Part of a small language model's weights.
Size: 9 layers, width 256, MLP 1024 squared ReLU.
Training: a variant of SOAP for these matrices, 137M tokens, 4178 steps.
Each number is 200 + 40 x the weight over the matrix's rms, rounded and kept within 0 to 999. Layers, rows and columns count from 0.

# layer 2 attention output, 256x256, rms 0.187, rows 0-54, columns 128-255
131,159,228,181,216,224,262,174,171,178,199,161,178,189,246,255,230,234,211,216,212,199,213,153,158,220,173,170,239,183,214,233,247,193,291,159,208,221,181,217,221,206,180,226,193,233,175,234,219,210,137,195,243,189,239,154,177,188,215,198,218,174,160,187,114,142,238,155,180,219,175,209,249,143,251,292,203,134,265,179,163,234,208,202,174,158,267,176,202,138,219,248,203,142,194,150,202,176,224,178,220,225,233,118,146,254,227,159,198,149,135,225,249,243,168,175,186,167,181,202,222,186,137,178,173,161,200,210
126,169,199,197,308,227,85,194,219,288,256,162,216,250,163,142,243,146,185,175,185,170,203,191,239,248,104,281,122,207,258,198,312,245,117,176,168,170,236,143,236,173,149,108,266,253,291,148,214,106,158,263,168,238,209,218,194,180,205,146,192,158,228,274,221,252,237,156,165,269,212,185,139,242,203,234,241,148,221,215,159,214,228,221,208,136,222,252,160,245,209,170,248,243,169,158,244,209,223,192,190,199,195,282,210,268,193,214,169,291,201,137,123,210,235,119,137,193,195,163,201,192,254,134,173,232,224,219
259,284,156,198,244,188,166,138,271,281,272,241,201,231,189,196,234,187,183,181,221,189,197,125,214,167,177,229,185,154,238,197,167,241,81,110,247,168,195,164,209,193,200,150,189,186,140,185,200,209,127,230,217,219,214,236,204,223,259,217,166,201,196,213,207,239,152,187,313,196,222,199,320,170,198,186,249,285,219,173,154,166,214,201,199,230,233,213,205,205,211,150,128,190,225,364,196,207,200,199,224,158,207,265,212,202,182,176,182,149,277,213,148,263,188,126,209,184,210,258,247,235,226,243,175,221,124,180
222,210,128,205,148,209,184,268,230,192,131,124,207,220,195,224,252,178,193,168,206,186,222,250,247,138,181,212,221,166,213,136,188,220,273,211,201,245,238,243,176,134,166,229,207,163,189,244,238,146,240,199,191,168,245,201,224,235,143,241,199,190,223,171,234,208,141,215,250,160,216,154,217,123,259,164,157,229,145,144,110,208,238,186,220,242,217,225,186,232,200,161,301,137,197,192,122,201,216,166,209,167,216,233,198,217,231,219,188,152,242,215,151,123,279,212,211,202,206,170,244,186,234,159,238,184,147,155
298,217,170,220,145,259,230,213,160,221,233,212,165,211,190,158,188,200,201,272,216,236,207,144,157,267,214,199,254,209,175,189,179,185,165,151,188,206,171,140,179,219,178,240,240,158,190,242,242,254,192,172,224,186,255,188,222,235,205,235,185,261,203,222,228,145,194,182,188,148,195,233,141,160,254,174,247,156,254,185,216,138,184,206,207,148,251,164,176,187,225,248,204,184,136,203,231,200,187,199,207,220,188,278,207,209,202,171,172,195,177,131,175,256,196,187,210,208,222,212,191,204,181,243,161,209,156,147
171,319,218,107,179,243,253,148,264,145,195,243,161,144,166,165,176,255,212,213,269,121,127,206,163,255,148,305,169,211,185,169,166,232,152,149,167,192,282,193,158,231,224,244,289,188,264,188,270,283,228,219,199,232,190,270,164,189,228,211,194,186,170,213,205,116,247,277,199,265,140,177,194,150,221,213,192,272,261,188,229,196,159,188,234,227,148,244,209,224,100,216,198,189,255,219,263,218,238,164,233,240,183,136,177,285,86,155,219,240,240,212,224,163,151,165,230,216,217,146,219,247,280,231,190,276,218,162
241,197,205,218,242,199,232,204,231,168,217,184,208,256,191,127,175,129,185,156,252,230,206,211,146,171,218,208,174,216,201,223,136,221,240,224,190,173,144,261,209,199,190,154,199,212,280,102,218,200,195,215,151,239,251,225,119,151,220,133,258,187,178,238,188,162,240,206,235,235,222,255,314,227,175,193,250,224,149,251,198,181,179,162,182,173,196,151,258,218,207,156,217,166,137,221,122,240,273,219,178,228,162,264,222,206,222,178,187,184,242,200,202,215,201,241,227,167,227,168,193,209,216,306,221,195,211,150
207,210,231,259,175,190,213,177,176,277,189,131,214,188,230,198,156,168,198,201,207,267,169,216,202,175,235,237,188,190,194,173,231,140,209,208,169,303,225,181,163,191,262,181,222,210,168,197,192,126,246,114,184,195,136,228,164,191,255,184,248,225,191,315,208,170,138,91,200,169,168,170,130,195,160,205,180,190,106,167,214,215,257,195,165,145,216,234,164,200,262,232,225,166,153,220,158,194,158,186,190,126,246,124,164,216,132,147,148,209,265,182,185,167,230,219,215,160,179,160,194,245,246,259,172,220,186,276
202,254,234,143,233,160,174,199,160,229,159,187,214,187,269,167,231,198,223,290,199,249,190,215,146,291,226,158,195,228,229,169,237,178,315,204,224,260,260,162,218,167,265,149,222,149,276,267,210,170,194,220,180,154,124,219,245,235,175,204,207,218,156,202,180,215,247,217,237,167,182,224,262,126,163,247,189,156,161,172,211,294,193,222,216,210,173,170,213,255,149,174,202,249,229,197,216,211,170,190,300,195,220,170,168,211,189,172,242,160,160,205,233,237,149,190,151,299,125,193,190,169,228,182,235,197,126,181
258,162,229,71,206,202,124,186,200,205,245,212,250,202,190,195,156,227,185,210,226,227,241,193,236,185,168,188,218,194,223,195,184,257,212,239,155,174,250,237,266,192,139,140,169,200,228,241,108,173,232,235,247,152,216,191,204,161,245,234,249,208,184,104,164,217,193,231,233,188,237,205,218,204,164,221,116,275,305,170,178,220,202,220,341,238,217,191,162,163,133,154,240,178,106,244,279,195,129,197,198,149,195,227,211,198,246,196,196,118,190,171,226,265,280,222,171,254,194,161,218,161,202,203,235,159,182,264
256,186,239,254,195,207,198,161,230,152,169,163,182,223,239,190,131,140,197,193,144,147,161,253,100,180,213,245,206,224,252,224,158,247,123,188,243,200,214,236,204,192,188,146,190,233,213,192,174,221,197,195,283,176,101,263,144,152,229,196,160,188,173,163,180,159,188,153,160,63,164,207,154,241,181,212,242,212,146,259,205,171,185,160,124,182,135,189,209,188,189,216,199,169,268,195,192,263,258,264,249,281,209,163,199,171,148,225,245,188,214,227,237,134,265,248,208,220,203,195,239,234,221,144,213,158,269,232
252,243,173,250,257,280,223,222,237,236,179,222,180,183,251,160,224,184,270,185,290,230,204,162,215,147,136,183,249,141,203,176,189,244,136,169,234,213,212,191,208,175,193,135,152,225,186,214,218,172,210,141,270,234,141,139,259,280,241,202,140,217,253,266,187,177,133,210,182,170,218,201,223,162,144,188,180,206,160,212,206,244,194,187,200,167,168,228,205,232,188,258,209,177,213,177,268,191,165,187,178,239,223,184,231,185,203,295,174,247,139,203,248,239,195,181,168,197,182,163,205,201,228,163,222,222,172,210
236,263,270,241,164,141,218,161,172,156,198,180,190,192,202,162,205,283,190,201,175,163,164,262,196,107,210,203,228,244,182,153,236,175,202,245,185,217,216,241,144,225,177,222,217,163,198,266,235,252,209,222,225,248,167,261,175,250,292,230,231,177,235,181,94,197,170,214,192,100,194,186,216,263,207,268,237,243,303,207,216,132,202,255,188,231,193,115,219,210,204,158,204,168,198,246,192,172,182,158,224,162,126,112,161,195,248,187,247,168,256,213,296,157,207,160,197,181,214,106,141,169,174,131,208,218,208,187
153,228,209,177,183,216,137,262,163,178,110,230,274,198,276,223,203,201,219,208,244,236,175,199,256,195,159,142,232,205,171,240,239,204,184,181,177,123,209,147,310,244,212,248,215,220,193,189,199,159,160,229,229,201,211,196,223,237,206,209,222,213,158,179,214,145,192,134,219,137,219,154,250,255,146,231,210,144,217,143,217,145,174,168,176,214,236,228,226,169,210,201,153,156,199,154,172,218,172,213,124,237,180,139,189,190,238,195,158,249,170,158,256,167,201,157,194,141,264,139,239,278,215,225,219,262,215,246
187,168,153,166,228,247,263,227,242,166,116,109,217,184,143,195,184,178,243,205,134,224,219,171,233,146,260,188,226,168,201,193,190,164,166,222,202,169,195,195,128,171,193,175,164,161,157,221,220,211,194,175,191,189,216,193,197,212,169,126,251,236,201,182,178,186,248,171,159,229,186,224,241,207,191,231,220,242,217,185,188,214,220,257,210,177,144,117,279,169,199,238,188,205,150,112,250,218,187,202,212,102,192,212,200,186,207,177,260,155,164,162,206,164,229,182,194,219,177,189,158,170,223,222,200,175,145,223
229,170,216,163,201,167,211,209,233,242,207,185,235,246,169,178,246,214,153,175,268,292,146,269,220,267,265,261,189,221,224,192,114,191,178,230,187,190,220,232,204,243,206,156,221,175,235,153,186,190,161,198,178,190,164,244,156,92,239,206,188,128,171,138,220,113,262,241,173,200,194,130,199,157,194,124,208,187,237,176,287,215,204,160,183,255,153,125,222,214,193,276,219,233,164,193,174,137,254,236,160,200,252,285,235,164,182,229,155,241,188,187,182,111,208,159,206,246,263,170,157,200,201,225,220,146,175,272
272,194,214,251,168,264,282,244,188,229,198,185,163,202,218,247,212,205,146,303,229,169,168,192,213,153,221,157,185,251,167,221,233,159,211,208,189,160,138,221,153,182,230,229,201,147,268,173,186,327,254,243,179,237,186,172,200,233,184,151,213,206,194,244,186,174,166,184,281,247,202,75,267,111,212,135,127,141,129,199,244,172,227,145,38,221,201,262,233,204,178,233,209,171,193,218,220,176,152,221,233,187,152,264,187,271,184,206,185,215,259,236,186,224,148,163,254,135,211,220,178,179,171,194,178,223,178,224
157,156,185,200,245,192,211,242,131,143,285,216,162,222,198,180,204,163,195,190,235,226,291,166,155,215,137,180,228,158,225,204,209,171,222,225,218,208,263,178,166,212,194,241,233,219,163,209,224,180,135,186,202,165,297,200,239,171,179,184,185,239,120,181,132,203,195,222,166,200,207,266,211,180,214,240,194,245,226,185,205,112,186,220,249,150,169,186,228,178,224,124,228,199,171,244,159,214,251,221,220,138,127,267,213,228,216,201,169,172,169,235,185,339,218,181,206,284,207,180,188,172,165,209,219,134,191,178
140,200,254,193,169,192,202,188,220,250,202,185,259,152,134,234,166,237,222,161,194,191,257,220,196,172,183,209,152,189,224,233,234,214,193,202,177,189,261,251,219,185,150,162,189,307,216,253,211,141,193,165,240,146,203,213,188,180,215,284,245,143,159,232,147,209,178,271,259,164,156,215,211,234,182,248,197,214,190,189,202,182,255,197,226,189,197,295,218,185,188,190,243,271,182,244,206,197,224,162,112,149,127,165,197,152,174,231,262,231,195,114,207,165,165,271,193,196,168,175,186,165,128,120,135,183,226,210
224,175,295,189,213,183,152,143,164,281,124,162,190,177,258,202,209,162,162,232,200,226,222,247,238,298,226,213,200,172,140,245,230,141,264,143,214,166,170,238,227,220,175,169,179,180,177,195,175,208,207,245,235,219,195,211,193,245,202,237,247,207,181,200,169,279,276,212,199,172,160,246,205,189,233,201,190,207,187,239,202,298,196,193,229,283,213,158,150,214,237,154,215,220,152,210,195,224,233,191,174,235,255,251,153,117,198,205,180,189,167,200,235,204,153,159,162,117,216,158,194,185,219,207,187,214,267,168
222,225,232,166,235,161,159,189,195,182,169,209,237,178,201,141,237,206,134,191,161,222,210,233,157,286,160,213,248,197,206,212,178,155,161,176,138,211,159,231,213,315,264,121,226,209,226,232,226,241,184,192,231,129,175,136,223,255,167,200,192,139,150,200,186,229,180,241,262,196,141,181,215,228,216,128,215,171,210,251,222,161,206,221,164,208,155,205,240,131,198,221,198,189,173,213,271,200,225,239,140,181,220,217,255,138,139,110,154,202,194,134,242,140,240,188,179,156,220,136,267,212,145,292,139,209,172,223
182,206,252,182,114,249,167,264,223,221,258,213,173,182,187,194,161,235,225,275,219,118,140,235,178,251,235,262,224,172,182,200,171,204,182,214,240,228,207,216,186,215,210,160,222,172,238,206,224,177,201,246,174,239,194,252,215,191,173,229,255,217,186,84,260,193,208,220,193,211,195,245,177,188,203,202,222,143,197,224,182,233,208,105,168,202,190,222,157,233,196,183,222,211,246,170,176,182,235,195,178,218,210,244,172,96,140,188,273,253,203,236,217,155,234,179,129,188,177,180,178,193,176,175,265,190,164,179
230,325,105,175,194,179,252,192,193,128,210,220,171,225,193,216,266,239,189,170,215,227,207,213,195,136,213,223,175,249,201,220,230,212,176,281,162,210,125,245,211,201,199,125,180,210,136,189,196,233,163,210,264,197,242,156,230,134,270,202,267,188,230,185,224,120,179,229,222,185,236,190,161,176,147,160,120,210,206,161,276,264,201,246,258,173,209,239,146,226,203,229,173,198,179,182,168,209,247,194,198,170,206,210,231,159,162,233,197,235,231,209,190,173,126,231,229,198,253,222,255,224,192,168,170,252,266,237
269,187,238,259,223,220,203,233,254,215,231,176,190,283,206,289,178,215,242,255,178,186,132,233,196,280,224,183,251,185,202,176,198,163,240,240,265,224,216,253,197,228,243,234,192,162,192,146,156,156,218,177,167,215,127,184,201,170,264,230,194,232,137,264,186,204,195,193,189,200,219,166,211,140,146,173,205,191,187,234,216,194,163,169,156,170,171,170,200,139,162,204,175,141,213,117,210,228,201,251,211,297,262,193,184,231,196,250,222,235,119,229,172,167,219,232,180,172,203,185,114,171,196,293,276,142,259,211
195,182,165,202,186,209,163,244,223,237,172,219,199,172,208,160,202,228,224,250,198,139,170,201,270,247,197,220,287,163,194,244,252,240,122,217,239,207,230,213,240,218,239,123,186,245,228,212,237,246,215,217,238,171,200,176,227,205,145,156,207,151,288,195,226,188,175,162,145,193,247,141,231,207,179,195,201,221,213,231,216,219,180,161,169,199,181,166,278,242,137,173,264,188,245,177,175,102,221,180,264,152,162,202,186,185,252,166,217,176,209,167,107,225,229,165,192,127,256,223,167,226,229,171,187,154,301,171
244,252,205,241,245,173,165,235,217,207,145,111,186,214,234,182,188,202,166,180,208,192,192,217,199,133,164,194,176,229,252,158,242,195,252,193,221,195,192,199,235,204,250,180,145,175,201,156,267,191,189,172,228,251,257,239,214,203,179,174,184,186,175,151,219,208,159,231,222,138,216,150,190,253,212,178,298,247,273,233,198,102,146,260,218,169,200,151,245,183,215,106,190,212,179,261,274,129,269,196,211,213,170,225,197,210,215,186,214,226,165,113,226,204,164,224,205,216,280,174,194,204,160,196,110,264,203,78
181,184,192,178,146,225,145,267,245,217,201,160,191,118,159,252,176,150,202,277,228,265,204,232,283,247,233,262,111,263,124,171,286,177,220,152,168,242,206,222,137,174,226,182,216,188,211,215,271,200,234,185,237,178,303,154,212,261,159,148,242,186,161,184,173,186,119,182,191,131,147,212,194,153,196,181,191,122,206,253,259,218,234,150,164,206,173,198,196,193,218,209,231,228,181,223,253,228,218,258,226,222,176,196,223,109,218,191,201,232,134,142,212,212,168,161,213,198,68,180,220,219,173,180,200,176,207,175
200,183,251,144,102,222,138,183,281,178,259,240,191,281,184,231,186,268,206,186,262,158,222,164,224,193,207,237,269,141,248,122,164,178,199,189,225,242,197,178,124,163,148,242,163,259,203,226,182,154,206,227,235,222,164,204,170,174,254,180,174,240,245,144,128,147,194,237,215,153,192,152,256,204,128,248,244,206,175,168,229,254,174,206,225,227,199,160,286,199,211,194,142,135,206,230,192,134,210,231,203,302,292,157,180,274,195,229,166,230,206,256,197,167,241,198,189,239,270,179,229,247,167,204,226,223,237,244
153,309,225,240,279,165,168,149,184,201,225,157,209,147,146,65,190,127,178,218,145,228,168,235,278,161,189,170,240,197,217,241,215,208,222,137,190,167,179,263,176,151,178,212,203,272,138,157,179,213,152,222,201,206,144,158,218,204,218,256,296,119,204,244,149,213,202,192,195,160,153,128,214,149,178,153,304,231,152,212,148,277,167,279,247,263,70,219,245,126,154,258,177,216,253,233,208,232,223,152,177,273,168,228,153,166,290,186,200,281,175,196,283,200,168,155,241,201,186,244,241,193,94,220,138,221,142,205
186,228,137,188,243,240,250,255,217,187,213,220,185,213,163,136,163,201,261,136,122,225,152,145,181,182,222,219,292,190,268,236,205,211,200,208,196,139,228,158,230,222,231,251,183,120,201,154,238,200,181,248,282,190,231,136,208,239,235,157,125,324,227,194,235,178,273,116,196,160,262,183,179,240,234,145,230,209,153,154,203,158,117,159,215,165,221,159,192,171,189,199,181,236,181,165,217,218,187,175,218,173,223,146,263,236,246,198,151,287,210,247,162,252,219,189,151,228,243,176,197,163,217,212,248,143,186,190
145,252,211,216,165,213,216,209,202,106,228,169,180,210,162,169,165,228,241,216,161,208,177,167,198,132,161,206,233,184,217,189,264,202,199,250,175,213,265,173,106,183,294,273,122,220,196,187,126,166,200,168,225,190,220,152,234,246,249,165,185,197,188,199,182,190,188,152,179,178,221,124,239,180,214,199,278,216,185,174,226,146,201,243,261,220,259,221,221,211,201,249,167,151,184,152,218,215,167,205,187,271,249,170,222,230,175,207,238,196,192,215,172,221,210,174,212,151,190,219,187,181,208,176,201,137,196,144
215,213,184,206,254,224,247,137,205,176,192,115,244,109,164,141,192,164,208,232,207,230,241,243,226,190,250,156,221,225,216,171,153,180,216,105,226,239,180,169,213,248,195,207,172,242,242,244,203,195,213,208,197,205,221,236,165,253,229,205,222,187,176,162,176,226,144,298,195,142,249,203,266,153,199,235,210,223,197,190,176,221,175,180,152,255,177,200,185,226,111,205,164,238,234,194,177,181,113,92,138,228,190,182,174,144,275,225,171,171,229,201,183,220,234,124,244,159,229,113,187,220,158,204,173,196,144,200
221,194,203,158,248,196,246,273,264,176,183,252,128,133,214,159,274,165,178,207,169,209,120,251,242,128,167,169,202,201,240,204,110,201,237,129,197,192,218,187,185,170,225,198,195,130,189,150,172,237,185,225,151,179,236,169,228,203,173,132,230,217,186,152,250,205,232,180,267,197,283,246,219,128,249,204,224,163,206,198,288,192,168,131,202,236,179,158,226,242,193,137,139,200,191,201,143,176,268,217,121,261,118,219,191,170,228,190,209,227,127,261,246,211,188,187,188,219,230,233,141,262,238,179,181,143,266,196
212,208,227,266,269,180,253,168,181,221,183,247,199,166,228,250,156,187,223,191,215,261,183,197,214,184,181,240,143,268,173,212,241,212,268,213,208,214,225,242,169,242,203,173,242,189,245,153,194,189,267,269,208,222,240,179,161,189,190,194,124,216,218,179,201,198,223,90,201,155,252,158,222,232,184,234,172,244,218,148,217,139,218,162,229,276,249,207,210,266,223,214,172,186,159,143,298,181,250,195,210,181,180,217,172,223,165,188,213,198,261,218,201,275,271,173,145,186,199,197,242,239,202,170,199,246,208,161
208,206,251,202,183,187,203,126,196,216,186,173,229,231,203,271,152,272,150,183,271,154,198,195,178,218,151,234,241,201,175,261,186,164,257,195,176,153,249,201,194,188,150,172,168,175,233,185,266,203,207,276,285,196,198,173,175,200,240,192,205,213,184,178,186,202,193,164,168,190,205,239,231,209,219,213,218,119,150,220,284,258,173,201,136,144,216,217,178,222,180,206,254,131,270,267,232,151,176,188,255,218,241,234,176,224,155,158,198,203,115,212,180,252,179,245,154,165,149,218,224,124,242,185,185,169,221,121
228,236,91,214,210,160,224,245,207,235,218,160,158,253,223,187,324,270,179,239,187,171,218,180,245,110,162,271,187,212,218,164,198,233,171,143,251,252,239,199,212,158,170,192,255,164,182,175,223,151,222,214,154,214,201,211,275,218,155,223,202,206,244,205,225,129,167,205,163,274,207,118,162,223,221,169,177,295,251,150,198,219,203,269,213,180,186,176,299,189,183,154,191,127,283,184,152,176,227,164,211,215,195,200,187,246,217,229,146,198,140,255,209,217,147,251,187,238,260,122,215,196,205,212,173,208,314,142
195,201,179,166,239,208,178,216,257,163,166,141,206,246,212,203,197,201,204,187,230,268,203,109,187,170,165,171,277,211,147,228,210,241,175,136,211,179,235,216,206,200,191,231,208,188,178,258,171,177,135,214,247,146,175,136,224,248,142,194,164,206,230,216,193,203,216,238,214,252,140,218,231,206,194,126,245,150,232,200,241,141,186,295,151,215,221,247,196,219,206,194,176,187,210,299,166,169,282,186,158,192,253,172,197,233,229,266,212,207,157,232,178,242,184,209,184,190,178,214,210,182,195,176,212,192,187,179
191,193,196,209,190,126,236,210,159,136,108,242,192,231,243,186,211,165,214,243,166,213,185,261,164,209,158,114,181,145,193,215,177,211,249,301,253,163,239,171,236,212,165,197,189,197,229,264,227,230,128,239,207,184,158,220,277,228,146,213,199,189,210,155,198,244,214,192,272,170,198,214,255,200,181,222,83,207,160,210,168,179,282,144,217,151,201,226,171,199,268,170,217,186,262,170,150,223,255,174,285,156,182,131,269,183,122,266,230,156,212,272,226,109,145,196,235,143,190,169,227,244,183,193,267,222,254,166
184,150,236,141,246,249,239,216,166,186,193,220,142,180,185,256,241,154,189,154,103,197,223,214,213,223,201,222,190,202,149,136,218,188,149,135,136,136,240,255,202,147,240,275,223,159,228,156,134,195,182,188,199,188,206,186,208,170,257,153,156,280,204,151,154,208,222,233,230,217,210,130,246,184,154,195,232,140,207,142,256,253,195,217,167,232,232,231,154,212,236,197,194,196,182,199,174,175,153,198,196,221,211,183,151,230,202,272,186,183,208,218,226,188,203,170,189,177,141,226,157,233,195,243,168,130,194,137
224,167,323,288,223,207,217,175,147,179,252,197,249,207,125,240,220,234,214,217,153,200,189,220,303,199,266,219,121,288,172,164,281,162,263,146,257,208,183,200,222,170,240,220,239,165,215,222,177,207,242,199,253,262,162,162,218,206,183,239,177,218,136,153,203,217,196,231,190,154,191,242,164,162,180,144,227,227,220,180,168,177,180,181,199,202,190,120,175,200,210,161,161,214,216,206,159,281,154,184,250,126,166,167,93,148,180,61,258,125,186,173,229,188,231,254,247,255,215,202,220,276,300,244,144,186,222,175
205,212,204,279,208,126,233,254,208,148,203,196,135,182,291,254,201,216,271,121,160,249,237,180,191,205,211,148,210,222,183,189,209,166,248,213,131,229,207,182,167,194,185,266,202,161,225,199,147,168,240,160,156,164,212,263,182,220,222,176,161,187,229,162,219,195,256,275,286,218,208,153,144,184,212,197,216,198,237,157,238,182,249,156,217,232,198,193,248,187,199,203,160,221,211,183,175,170,202,206,216,181,229,224,230,230,194,192,249,196,213,250,181,174,172,256,245,175,201,171,159,141,257,226,175,198,209,145
154,244,179,251,182,162,215,227,169,215,202,136,191,264,201,192,200,227,171,165,225,118,226,152,145,187,188,117,202,272,250,209,197,182,221,263,261,190,226,305,136,204,162,227,203,216,145,129,234,211,212,154,140,199,246,188,215,252,193,234,123,196,128,173,252,209,174,166,189,218,170,132,216,133,191,100,199,243,225,248,214,174,160,166,239,176,198,169,144,154,210,161,209,168,202,244,173,157,160,242,183,226,167,186,195,169,191,185,163,204,225,251,221,211,206,250,228,236,214,228,211,197,198,240,249,200,170,235
148,153,188,201,179,176,190,222,129,203,171,212,148,190,211,178,191,194,203,230,199,188,137,209,220,234,231,237,141,175,293,213,180,183,223,230,160,229,205,201,175,161,150,179,222,260,238,177,172,192,184,163,219,191,194,142,192,150,158,149,240,121,103,137,183,206,241,178,219,213,224,124,209,141,180,124,224,236,178,148,188,170,235,258,237,200,197,271,246,156,190,170,267,248,248,151,177,206,157,225,229,276,241,172,264,280,212,223,226,230,194,239,200,224,209,211,184,187,166,253,123,228,259,179,245,170,181,195
208,116,209,259,265,194,182,203,248,178,220,194,149,239,179,153,164,256,110,176,208,186,236,135,168,139,182,158,232,259,220,198,195,223,230,204,206,205,190,204,188,177,191,188,127,219,212,169,234,180,242,288,117,224,234,97,212,231,223,293,152,207,153,212,242,175,175,169,158,134,294,166,188,252,180,163,197,156,146,241,211,258,194,213,192,201,190,258,211,150,213,248,260,164,126,241,220,160,197,198,99,173,184,107,236,201,251,215,229,179,173,214,228,233,196,271,273,270,219,255,158,205,218,211,179,171,205,200
179,207,200,280,218,217,139,177,158,195,216,202,284,256,184,145,226,82,262,171,196,218,168,281,226,233,209,226,249,262,182,197,193,154,249,138,272,140,167,168,302,234,247,146,232,221,203,157,174,205,202,216,158,282,169,192,164,222,271,177,307,155,189,196,180,157,170,223,198,208,218,260,171,265,242,214,143,213,178,175,195,188,198,150,214,193,166,150,263,186,215,174,161,243,256,201,205,234,211,240,162,223,232,220,113,161,218,159,205,196,268,199,210,200,168,224,225,230,182,182,193,177,206,159,168,253,257,188
238,178,308,279,129,172,215,173,243,214,208,165,232,201,228,210,276,202,234,227,126,93,148,221,229,214,197,210,140,177,193,235,227,280,227,259,216,199,233,230,199,159,205,155,207,236,289,251,253,210,225,159,221,226,164,236,192,162,174,230,163,196,219,125,175,147,264,204,217,184,198,152,253,159,211,235,208,224,208,219,175,153,204,184,176,297,167,217,188,162,164,231,190,224,164,179,176,225,178,221,259,261,93,166,185,249,162,222,278,210,165,258,164,183,212,198,195,254,138,253,219,216,226,209,227,200,176,232
196,161,161,203,199,146,272,175,184,219,207,178,277,159,201,190,194,238,186,179,177,216,167,258,221,198,228,250,192,174,230,205,214,194,222,150,225,180,199,258,188,236,169,183,202,135,138,115,128,185,228,268,287,221,196,180,234,113,232,202,197,162,277,220,265,223,218,137,234,142,229,162,178,223,220,179,231,218,198,152,271,222,192,211,158,159,238,198,213,189,195,216,208,176,217,185,136,167,193,187,168,211,258,160,213,251,237,223,191,247,183,193,214,162,227,229,225,183,211,201,152,304,192,225,136,190,177,172
240,241,165,196,213,163,217,159,198,160,216,265,212,154,223,186,207,171,256,299,142,214,222,263,261,257,220,215,154,264,158,257,181,208,245,203,149,213,218,182,281,165,217,214,164,271,205,236,230,193,214,217,183,207,233,276,162,210,234,190,209,242,207,233,242,186,246,123,196,148,204,196,136,238,209,301,230,222,222,203,187,197,233,175,147,205,271,171,181,231,241,220,215,182,125,222,160,146,176,175,223,197,187,185,238,61,220,276,197,269,191,155,169,274,163,224,148,202,175,230,128,178,236,178,126,202,187,211
251,204,206,162,205,193,176,217,232,232,180,282,219,233,191,157,152,131,167,264,248,257,243,177,164,260,138,172,229,197,128,263,205,159,149,211,200,205,229,176,204,148,201,207,241,106,263,136,260,255,158,302,219,167,257,231,206,213,190,188,209,123,236,155,169,198,248,196,176,161,167,224,216,152,195,237,109,185,166,156,157,173,209,167,206,238,198,245,201,206,156,204,149,167,246,251,214,189,243,180,231,190,202,237,140,205,161,163,160,181,219,233,224,188,188,144,142,163,240,192,264,173,218,190,126,235,161,147
194,225,130,192,174,203,224,253,205,186,201,216,167,195,169,155,186,252,218,192,120,194,191,220,259,164,187,179,226,218,202,203,178,212,176,232,186,223,165,164,178,267,176,219,232,252,188,228,192,195,245,173,241,224,161,217,242,89,183,236,229,233,212,156,274,269,338,249,175,206,229,248,269,226,173,245,208,206,240,144,142,283,228,240,248,221,205,210,200,239,232,240,181,240,238,195,138,189,143,205,208,217,205,184,152,233,227,181,213,282,129,223,174,183,161,208,192,179,203,166,203,205,250,177,173,135,205,159
139,151,171,297,199,220,243,177,219,244,189,210,179,186,159,260,218,185,272,186,136,220,234,140,291,118,211,171,150,167,220,203,138,157,236,185,229,221,227,185,216,256,295,192,162,163,167,251,248,154,207,239,210,186,190,267,235,240,197,199,279,103,222,172,252,216,242,277,172,207,243,219,217,177,184,242,252,179,147,270,160,227,224,168,151,223,214,201,213,184,155,154,219,254,230,206,158,242,222,144,212,231,233,172,227,214,256,153,225,252,171,173,172,242,207,161,198,189,180,143,162,211,184,207,164,132,221,169
195,185,166,183,168,216,192,205,153,205,208,146,221,223,201,187,204,161,229,202,250,140,220,182,237,198,158,211,191,162,174,175,267,197,220,170,154,196,190,122,207,193,247,199,173,155,227,162,170,233,207,197,160,154,245,187,227,164,192,175,147,199,176,249,206,177,170,259,245,233,211,190,227,183,214,195,203,172,143,169,158,199,121,168,156,152,199,263,229,192,184,155,205,227,224,251,174,166,189,198,172,215,270,207,199,184,208,213,231,218,234,182,217,193,208,216,146,185,172,227,226,227,199,169,227,137,196,161
189,185,141,140,233,205,104,201,208,196,93,186,223,174,182,207,174,167,193,195,153,178,234,205,122,247,195,228,273,263,127,231,240,224,151,229,265,199,193,190,143,224,181,180,272,215,258,177,267,296,163,234,182,202,251,264,133,226,159,238,225,151,248,173,209,230,179,165,164,188,168,135,132,149,241,162,182,222,203,187,233,231,242,218,219,222,195,212,161,211,172,290,164,137,101,150,237,172,280,253,197,207,133,132,252,248,237,219,154,238,166,196,233,206,233,241,147,211,225,182,169,270,149,216,66,173,145,148
118,168,221,128,210,210,283,201,248,162,173,185,171,176,239,154,261,214,262,145,182,192,233,201,187,169,256,182,179,213,178,124,190,295,177,153,188,241,171,200,166,155,238,249,218,219,225,190,242,242,203,226,185,223,187,263,200,243,167,172,231,237,289,230,226,149,230,264,172,234,179,260,225,260,165,226,210,170,139,238,198,297,303,159,232,223,143,171,171,210,169,259,178,211,154,182,155,255,290,186,238,168,208,142,237,206,208,209,208,116,169,226,253,145,193,185,242,225,166,173,217,254,220,222,191,159,188,219
197,212,275,236,219,184,166,182,189,167,172,201,202,161,231,246,171,174,242,242,226,169,159,201,268,180,188,251,219,217,214,207,155,185,145,235,154,213,252,176,169,254,244,214,244,199,239,275,184,163,178,197,195,285,147,235,264,213,189,126,192,227,97,141,151,178,183,146,207,205,188,222,213,195,188,233,265,271,169,248,219,225,146,160,96,252,289,183,175,145,246,120,163,169,175,234,147,153,169,253,184,194,233,215,224,202,187,226,209,235,195,240,177,202,188,185,252,195,158,183,198,249,160,231,201,189,215,165